Weights of a small GPT-style language model, trained from scratch on English Wikipedia.
Size: 8 layers, width 128, vocabulary 1024.
Training: a variant of SOAP for these matrices, 157M tokens, 2401 steps.
Each number is 128 + 32 x the weight over its row's rms, rounded and kept within 0 to 255. Layers, rows and columns count from 0. The size above them is the row's rms in percent of the matrix's.

# layer 3 MLP down (transposed), 512x128, rms 0.114, rows 366-376, columns 64-127
size [ 90  97 105 110 109 100 106  86  96  96  96]
[[121 145 138 144 102 103 109 115  99 159 129 120 174 127 167 160 161 159 102 132 127  94  90 123 179 116  90  83 116 104 150  84  95 141 115 123 116 106  68  76 114  66 144  53 146 125 150 145 131 168  97 154 128 113 114 102 139  88 152 128 167 156 158 129]
 [155 181 129 107 142 133 183 156 155 111 145 200  73 169 161 168 147 138 126 120 127 133 135 138 118 195 155 107 140 128 145 119 109 140 128 106 111 148  88 149 120 148 109 140 135 165 179 155  91 199 154 123 106 145 109 125 114  64 115 118 123 184 159 165]
 [157 132  91  95 152 142 179 125 158 190 124 159  85 112 155 109 124 134 158 154 157 129  77 129 157 177  14 121  98 136 128 124 162  61 195  74 109 135 159  90 110 135 176 172 176 165 155 161 132 144 162 168 107 167  79 148 126 153 137 128 201 140 139 157]
 [118  92 107 125  78  64 120 114 107 144 127 157 116 138 168  88 152 112  86 108  72 106 146  67 132 157 141  49  99 107  60 111 157 154 112 135 135  97 123  69 107 117 148 137 193 106 157 151 130 136 156 130 141  79 131  80 124 111 171  61 179  52  84 115]
 [171 149 135  98 101 126 134 181 124 118 124 113 124 167 150  69 132 145 108  96 112 130 142 152 131 133 112 159  95 136 154 164  52 145 134 149 153 133 138 106 156  96 158 103 112  99 147 167 148 113 117 198 141  79  90 169 128 132 150 145  85 100 171 125]
 [146  50 146 115 134 156 158 155 139 166 170 153 118 186 121  83 125  79 103 182 144 148 159 113 146  57 129 136 106 114 136 213 145 117 116  73 111 114  72 182 157 150  97 126 138 162 152 145 159 103 164 120 129  84 124  89 184 165  94 122 206 141 136 126]
 [107 192  79 125 116 134  85 107 135 133 176  82  93 108 157 167  83 137  68  80 113 116 136  72  84  98  95 133  98 105 137 137 107  79 163 139  74 166  85  76 116 114 201 127 110 156 139 125 165 145 135  95  69 127 139 187 103  77 149 173 110 143 110 137]
 [ 81  98 123 151 147 169 150 209 136 149 107 129 117 110 108 163  35 145 106 154  96 131 117  90  77 232  85 100 117 135 131 108 107  93 125 171 134 100  65 115 136 159 134 100 155 182 136 205 147 106 163 141 146 146 113  92 165 137 168 132 102 150 150  97]
 [ 77 135 102 184 141 115 145 124 118  97 131 147 168 102  91 156 162 106 114 165 154 163  98 102  94 163 109 102 164 102  99 173 138 142 125 199 183 151 181 147 145 103 107 147 147 103 156 126 131 109 143 166 124 150 152 158 115 157  77 108 105 115 142 156]
 [156 113 153 154 160  61  50 180 198 172 124 172 127 129  91 176 130 131 126 130  98 144 161 178 129  42 124 114 154 147 113 153 166 165 170 146 149 134 121  91 144 103 147 152 130 123 151 165 168 128 119 142 152 154  76 123 127  76  94 190  95 133 109 130]
 [105 112  96 164  91 119 159 120 162 146 122 121 108 199 142 114 137 172 127  96 120 131 119 123  94 109 103 131 130 145 149 123  91 121 129 127 121 141 132 101 118  77 139  93 113  97  74 129  93 128 142 171 148  84  53 159 209  94 127 143  92 187  93  71]]
# layer 3 MLP up, 512x128, rms 0.103, rows 367-376, columns 64-127
size [106  98 106 114 103 104  95  93 100 111]
[[108 126 145 144  96 111 108 202 136 173 104 110 174 132 110 156  81  70 130 118 183  82 151 108 167 160 115 148 170 133 128 200 134 145 109 136 120 108 125 141 108 149 155 124  48 131 124 117  98 123 127 108 151 138 149 139  75 118 133  89 150 152 121 106]
 [138  99  61  83 101 135 163 113 160 137 146 150 138 186 161 167 153 156 104 122  96 200  60 125  76 140 122  49 119 145 104 151 187 167 116 163 111 148 154 207 109 153 129 144 134 179 191 187 138 139 136  96 149 165 194 134 110 140 110  75 100 127  95 156]
 [134 119  91 146 142 128 163 168 165 114 142 119 116  73 108 151  21 125 129 146 112 157 148 143 130 150 191 181 134 141 126 184  92 119  90 128 178 110 129 163 125 196 131 147 134 174  86  61  62 178  70 133 188 109 100 128 111  96 113 184  98 151 131 153]
 [100 192 124 160 152 124 145 168 150 133  83  93 104 156 192  74 150 130 110 123 157 106 103 137 118 139 109 131 104  68 211 122 115 152 111 133  50 180 137 112 126 166 135 196 150 130  84 158 147 175  72 186 194 137 156  73  92 103 171 131 148 137 114  98]
 [175 120 142 127  37 101 138 130 108 165 112  40 102 161 127 105 105 116 131 145  72 148  82 166  91 127 118 130  98  73  93 119 173 104 158 110  89 143 107 114  99 103  56 178 108 108 120 157 149 145 118 160 169 149 148 137 135  79 202 120 205 149 156 136]
 [149  65  91  90 117 132  84 147 127 141 112 210 175 137 148 167 157  80  98 169 167 106 178 133 159 128 119 108  81 114 115 107 127  99 136 117 119 131 141 177 144 103 140 124 110 128 144 114 123  82 113  92 175 124 110 137 105  62 124  84  76 218 111  80]
 [137 200  71 188  97 117 103 109 125 124 123  94 134 177 136 138 130 119 155 192 187 103 121 186 182 110 177 141 150 109 139 130 118 160 205 173 113 135  99 127 149 110 114 161 106 120  96 116 122  92 111  75 106 193 201 136  63 136 120  56 132  75 127 104]
 [143 145  54 137 145  65 204 141 112 169  98  94  88 132 156 143  85 161 134 131 182 138  90  85 148 138 152 142 141 150 132 152  85 126  97 144  84 129 125 177  88 165 141 176 127 126 116 128 111 129 182 179 173 126 128 131 161  71  70  82 122 141 121 143]
 [ 99 138 178 114 181 122  53 144  91  94  95 101 149 177  45  98 127 100 123 148 100 150 165 104 127 160 118 128 139 132 121 160 130 160  86 181 109 147  69 140  87  86 136 144 115 169 116 110 119 109 112 180 145 105 161 179  97 113 134  93 101 129 136  94]
 [157 129  72 135 156 130  95 108 124  74  98 127 147 134 103 103 168 162 181 155 169 143 144 132  99 152 190 145 135 165  63 118 145  82  74 175 160 130 152  72 144  59  97 121  95 169 167  72 114  91 120 163 100 114  90 154 153  89 110 149 103 126 114  91]]